{
  "num_hidden_layers": 10,
  "norm_place": "pre",
  "decay_fraction": 1.0
}
Each number is 200 + 30 x the weight over its row's rms, rounded and kept within 0 to 999. Layers, rows and columns count from 0. The size before them is the row's rms in percent of the matrix's.

# layer 6 MLP up, 1280x320, rms 0.0618, rows 794-819, columns 256-319
102,213,217,155,256,186,175,204,236,178,149,173,199,179,193,259,195,266,234,188,243,193,167,199,228,161,163,226,227,220,191,224,203,183,215,200,253,175,220,207,165,192,173,218,185,180,214,211,190,193,212,229,209,174,183,197,184,211,243,206,203,174,230,224,225
094,183,250,186,199,192,154,242,212,216,183,203,190,185,173,156,261,221,235,185,166,109,182,195,219,221,200,161,209,155,218,172,216,218,228,205,160,189,185,172,234,220,177,180,246,165,242,223,134,220,187,225,156,184,175,171,171,182,190,216,190,205,198,181,194
094,176,233,246,163,139,226,217,191,255,204,239,217,234,204,188,241,229,218,172,169,224,272,179,206,227,253,146,187,164,199,209,153,220,194,234,219,232,175,165,187,251,237,178,172,158,162,144,179,179,225,247,239,234,169,184,221,164,184,224,228,216,206,202,192
106,178,211,247,176,191,158,176,193,241,208,167,166,267,220,191,188,262,210,216,230,186,171,212,225,217,190,216,169,210,219,208,237,189,239,243,221,229,245,176,123,191,160,213,219,160,203,167,167,228,222,199,155,188,199,204,202,179,177,225,150,250,183,195,201
093,237,267,236,171,233,227,160,210,170,219,222,237,204,235,168,206,187,181,157,211,240,202,220,206,180,205,222,242,209,186,186,202,212,178,232,221,202,251,160,163,213,168,212,187,153,213,172,172,190,228,189,260,235,215,185,194,234,187,135,174,216,230,232,196
098,202,172,195,183,149,214,258,255,202,170,279,194,174,233,163,234,204,220,171,170,162,220,224,287,195,209,194,185,188,231,250,202,219,193,187,248,181,215,235,179,161,222,166,223,226,226,195,153,222,213,219,167,187,201,239,165,195,213,190,251,184,185,158,215
100,241,164,199,172,157,194,181,185,219,224,165,180,189,222,209,215,164,218,257,236,219,211,202,202,176,210,226,199,189,222,204,206,168,172,245,199,177,252,155,264,219,142,135,269,169,218,189,170,241,250,223,162,205,253,210,198,201,230,129,225,158,154,164,216
116,200,208,173,194,205,202,227,243,208,195,200,243,166,202,149,208,147,224,190,215,158,189,172,208,269,200,208,114,229,249,202,228,225,259,269,175,146,209,192,217,241,235,167,199,165,241,160,188,274,239,223,142,223,193,227,168,234,227,160,223,222,201,217,187
103,203,158,159,199,205,161,242,247,195,160,206,231,208,216,137,224,183,198,191,213,231,194,204,222,232,217,227,203,188,220,213,192,221,260,250,213,219,183,214,204,260,206,191,247,196,240,178,168,203,196,201,163,131,179,202,208,270,180,209,175,178,203,244,214
117,213,210,191,165,131,204,181,261,179,178,221,193,244,195,165,223,251,192,189,261,183,199,166,243,175,173,183,182,225,166,198,183,218,156,226,224,134,244,177,163,220,223,221,173,147,210,172,164,219,246,248,197,205,208,209,195,264,163,205,228,193,205,195,193
100,170,219,193,208,155,212,233,224,195,128,169,187,171,232,201,163,239,227,246,233,203,176,195,256,217,180,213,176,168,221,170,227,212,179,176,188,121,187,159,216,249,160,204,160,187,169,155,192,199,199,166,244,200,228,163,158,203,220,175,198,182,202,210,181
101,169,218,198,167,159,175,208,226,248,225,185,239,207,124,253,190,218,178,240,186,226,168,198,234,181,238,199,209,187,159,212,236,183,234,191,184,194,200,206,176,212,138,173,166,211,184,216,198,219,231,204,237,205,143,199,179,186,164,179,234,187,240,194,208
105,173,219,165,236,174,167,237,228,245,184,135,205,201,148,220,183,216,218,181,220,186,169,150,254,207,158,121,167,187,229,236,212,176,224,177,159,211,215,183,211,203,127,189,243,234,252,215,252,217,235,206,196,194,229,203,154,194,209,134,219,171,251,221,214
100,229,189,174,207,205,237,223,232,257,213,212,225,176,209,195,167,193,223,158,231,185,227,185,242,259,216,191,205,137,197,130,255,214,232,241,177,239,207,189,201,201,207,166,191,182,167,198,244,180,263,253,243,220,215,253,156,216,202,164,193,174,246,222,188
097,217,180,182,189,173,209,225,206,297,191,225,235,220,180,222,239,201,164,237,203,199,199,155,209,249,194,249,213,226,127,207,198,171,228,257,162,217,262,190,174,212,211,163,183,133,147,247,214,189,238,205,208,195,200,181,224,230,195,162,213,175,201,194,193
098,209,197,167,227,189,203,261,219,162,189,132,239,172,230,188,142,203,221,222,238,153,212,165,273,190,240,202,190,169,214,212,206,191,179,186,179,157,191,162,239,221,196,132,171,217,184,188,203,208,211,153,175,205,237,291,193,221,217,194,232,168,162,172,242
100,248,190,171,184,196,213,185,224,250,154,176,211,156,161,228,200,197,222,224,167,187,182,183,196,185,214,229,185,194,216,206,183,175,208,240,184,224,263,214,187,227,187,200,231,179,253,196,170,196,204,217,242,197,146,235,171,229,156,209,150,227,167,190,223
102,184,202,170,192,169,193,183,214,187,208,214,231,215,202,136,217,217,158,181,210,196,202,161,228,158,201,184,196,208,209,212,183,279,145,195,210,218,281,135,178,198,186,193,144,161,187,218,189,118,202,197,203,230,195,230,237,236,205,216,189,198,184,212,213
098,167,213,155,196,235,169,216,224,229,198,217,199,234,244,202,190,215,256,196,160,200,208,218,205,244,207,207,143,170,169,191,169,273,168,179,181,163,251,177,195,196,199,157,192,207,168,175,259,179,214,219,154,236,216,172,223,234,220,267,234,221,229,175,175
095,161,233,223,153,215,165,193,234,211,217,222,280,178,182,171,180,194,237,202,225,223,168,176,321,159,216,187,217,196,208,164,178,250,239,219,186,178,233,242,232,141,196,196,169,188,203,179,191,171,240,189,198,199,188,259,144,189,301,215,218,191,202,192,228
097,187,152,209,218,191,215,241,179,216,165,187,204,238,229,217,175,213,212,253,235,163,235,243,211,243,233,171,196,169,185,216,215,195,254,177,228,160,259,202,190,182,174,212,227,194,257,198,227,257,190,211,199,188,152,185,213,177,121,237,118,221,173,198,203
101,165,119,215,184,165,208,193,222,233,219,174,210,224,178,215,163,212,201,200,181,200,173,235,187,245,164,177,192,205,129,196,239,130,200,160,190,237,223,213,222,204,193,182,191,241,177,167,139,191,188,176,234,211,228,220,202,167,196,246,244,184,200,170,200
101,203,199,208,206,202,171,211,217,220,202,238,237,157,157,211,185,223,209,223,173,170,188,205,212,233,129,204,180,156,245,244,192,217,185,219,127,192,216,138,242,136,169,226,252,248,215,198,151,191,155,217,214,204,191,184,250,174,173,218,243,155,204,207,206
098,204,206,265,211,254,122,181,184,200,236,158,242,205,151,191,161,253,205,165,195,225,216,183,202,184,192,227,190,165,144,199,236,253,208,210,220,208,280,228,184,203,172,206,186,181,260,167,229,210,205,213,210,207,167,216,240,184,215,212,144,220,259,227,223
095,163,171,179,165,185,164,257,236,178,165,171,197,176,224,160,196,224,244,184,195,223,201,201,228,275,196,185,210,159,191,199,201,206,203,234,218,202,186,156,249,216,199,197,195,255,176,153,158,180,217,214,149,198,183,186,186,180,192,164,199,190,164,223,242
095,199,204,230,212,207,172,213,203,186,222,220,197,226,222,197,199,226,143,242,221,199,206,188,221,208,226,208,214,178,227,212,228,244,190,161,137,227,218,192,115,187,209,124,262,192,194,208,131,205,261,203,206,192,191,200,178,235,177,231,188,217,264,164,206
# layer 6 MLP down (transposed), 1280x320, rms 0.0513, rows 794-818, columns 256-319
100,161,259,192,226,147,197,217,212,176,252,192,204,203,269,143,192,233,233,244,168,206,193,191,179,199,188,216,197,232,191,197,183,165,199,214,263,186,181,155,169,202,174,207,179,238,177,218,200,182,210,210,220,199,258,219,207,202,253,209,204,214,224,177,200
088,195,185,192,198,175,235,175,200,184,164,190,227,158,162,204,253,199,168,197,218,201,219,176,188,188,198,209,238,210,127,214,213,196,151,160,200,176,147,224,188,209,276,178,209,221,190,203,217,158,177,176,260,154,164,211,207,181,177,212,201,203,249,186,187
095,251,173,146,215,202,216,188,188,157,182,202,186,178,227,224,184,218,187,221,197,186,187,244,170,173,200,195,202,244,229,194,209,191,214,137,248,204,174,192,227,172,208,243,188,192,201,195,190,179,138,209,214,158,183,199,201,186,257,202,168,184,171,210,142
109,218,208,210,169,210,230,231,180,201,169,191,179,224,190,187,224,221,186,180,204,169,215,221,113,221,250,265,223,214,208,160,203,270,241,241,209,234,241,212,223,233,213,195,217,184,200,193,169,209,231,220,207,221,238,236,238,236,168,224,194,241,175,233,192
095,229,217,209,216,194,199,203,253,220,200,187,176,200,144,202,193,208,203,192,197,164,146,223,182,155,191,204,205,176,222,174,227,248,205,161,161,215,196,105,222,199,218,221,216,191,193,197,201,205,188,192,138,179,204,231,161,184,203,209,190,157,253,161,177
101,177,139,167,218,223,144,208,212,165,155,247,201,209,199,245,194,167,194,226,188,255,133,201,265,198,184,175,268,226,223,167,165,257,144,222,168,232,191,182,142,181,208,232,237,180,175,162,225,203,232,245,168,204,205,210,271,204,207,193,198,232,179,176,178
100,230,182,167,207,243,208,200,200,227,192,218,199,181,198,174,185,156,191,187,211,206,214,184,203,265,269,223,179,207,171,186,203,180,174,206,208,210,200,185,218,257,172,186,241,202,228,135,182,238,219,203,165,194,156,261,302,165,232,213,202,195,219,160,256
104,222,193,216,200,214,194,269,181,148,179,229,240,170,195,250,189,174,193,156,218,164,202,198,214,217,185,249,219,198,240,229,151,222,219,180,209,207,176,226,253,212,195,243,210,166,167,156,148,212,193,265,223,153,189,199,235,189,187,199,207,203,217,228,231
099,202,184,190,206,192,207,244,189,191,186,168,209,191,155,244,213,231,223,167,191,202,200,225,229,251,192,188,228,184,195,197,244,231,229,265,233,202,146,150,221,201,178,207,180,124,163,162,169,227,214,226,201,178,226,205,224,198,202,135,193,232,223,195,201
119,163,211,229,155,151,197,179,238,215,163,224,170,204,190,181,218,222,202,205,227,240,226,196,231,222,238,231,214,216,207,234,186,225,187,153,227,220,203,216,247,259,187,185,197,200,196,178,160,193,203,289,230,211,205,207,213,233,207,237,238,226,167,163,161
103,213,152,218,158,155,138,206,164,272,195,190,194,190,197,226,156,207,202,142,240,190,230,182,235,243,195,203,231,183,236,175,192,201,118,162,200,241,199,225,219,214,184,193,193,228,178,212,205,197,217,230,232,176,168,216,184,157,212,218,196,211,228,153,165
104,223,234,202,202,118,255,188,228,232,259,244,149,198,208,236,167,240,195,235,206,253,165,165,206,213,239,246,235,218,191,227,213,183,157,185,238,163,201,176,180,183,279,235,189,247,156,228,213,207,219,166,223,222,166,149,266,197,166,165,245,233,180,140,141
102,231,159,216,201,267,235,235,163,220,231,199,178,149,214,190,241,192,221,220,186,221,205,178,163,142,189,206,197,206,224,205,215,192,202,217,162,233,199,221,264,238,242,240,189,206,214,174,171,188,187,222,191,229,206,217,179,203,217,133,166,173,219,254,197
095,198,182,221,200,197,188,182,237,196,222,155,223,170,159,219,184,192,225,160,211,218,201,181,255,165,205,206,212,227,198,208,222,191,148,212,198,205,227,161,216,228,224,170,202,197,245,151,195,237,142,200,165,178,140,224,199,198,237,189,143,148,226,171,238
095,175,197,193,221,199,220,206,188,206,199,272,167,177,217,183,248,191,218,202,168,167,215,164,166,187,224,193,165,271,205,180,213,173,237,216,224,223,217,257,187,232,209,192,191,216,207,197,118,195,222,168,238,183,207,212,179,191,163,196,196,182,217,179,223
099,171,204,216,182,161,206,261,245,216,160,170,197,194,181,155,207,162,167,152,196,197,203,195,191,225,182,246,199,148,197,135,174,225,209,142,216,219,239,164,225,193,179,205,224,196,158,192,156,228,191,165,199,190,236,212,229,191,186,239,212,177,226,166,202
096,159,182,188,212,155,231,214,191,151,214,157,171,157,187,185,142,259,210,201,243,193,205,228,138,191,216,198,189,225,219,188,197,259,217,221,174,139,174,200,177,165,177,180,221,192,172,184,174,142,214,238,216,161,172,171,228,229,199,192,227,147,201,183,212
110,256,221,245,261,171,186,241,220,169,207,263,142,160,168,149,147,199,250,218,203,206,154,122,215,218,216,198,231,166,198,162,202,199,201,201,194,192,223,262,200,163,172,177,192,172,203,180,192,221,135,237,167,173,197,161,166,222,279,193,176,226,234,164,214
101,194,146,202,201,223,196,200,166,210,221,220,176,233,186,238,174,230,222,170,169,170,191,201,159,199,167,204,187,230,214,198,167,214,203,225,152,202,173,247,215,181,163,226,220,216,198,200,211,218,198,185,213,172,252,213,178,184,162,214,270,239,235,187,200
093,140,149,103,170,167,217,235,212,198,236,136,175,162,151,226,223,206,209,173,161,206,200,191,187,205,184,164,152,202,309,127,267,212,268,261,220,171,220,202,243,181,225,198,190,216,164,265,185,263,171,174,212,188,155,214,242,178,173,220,200,212,215,221,203
095,125,213,191,178,252,194,190,209,174,178,186,251,140,218,177,227,188,239,233,233,162,249,228,178,222,217,238,187,188,199,183,170,225,234,190,211,206,230,172,178,214,242,257,243,289,181,190,176,172,195,208,222,179,222,142,178,175,240,205,115,214,193,258,203
103,262,162,215,208,193,220,247,221,143,197,227,176,202,200,152,170,172,207,177,231,230,151,196,140,158,187,216,121,174,139,186,201,155,178,214,200,180,212,228,233,204,208,203,220,175,204,246,207,161,139,247,201,206,176,223,205,203,175,190,179,212,177,190,222
104,136,237,199,229,193,266,170,190,245,181,224,171,266,188,194,208,232,137,160,192,173,189,172,232,218,158,177,244,222,228,186,185,156,234,154,216,186,255,190,195,187,182,216,183,142,198,179,225,230,167,135,145,159,230,202,197,181,236,209,203,232,235,184,199
095,200,161,178,224,212,219,196,173,225,157,189,181,199,182,233,239,243,184,185,169,223,202,227,150,195,217,169,178,190,237,198,217,119,181,152,187,208,168,202,245,217,227,208,185,233,162,204,208,198,219,260,188,200,173,209,227,181,210,196,220,237,248,192,176
089,191,160,170,182,184,206,232,214,239,194,179,203,162,189,195,191,209,180,161,211,225,197,229,245,240,200,216,222,212,183,215,232,229,177,243,212,211,233,163,204,219,221,192,183,205,236,269,215,171,222,178,163,202,175,187,201,218,223,188,188,170,176,243,172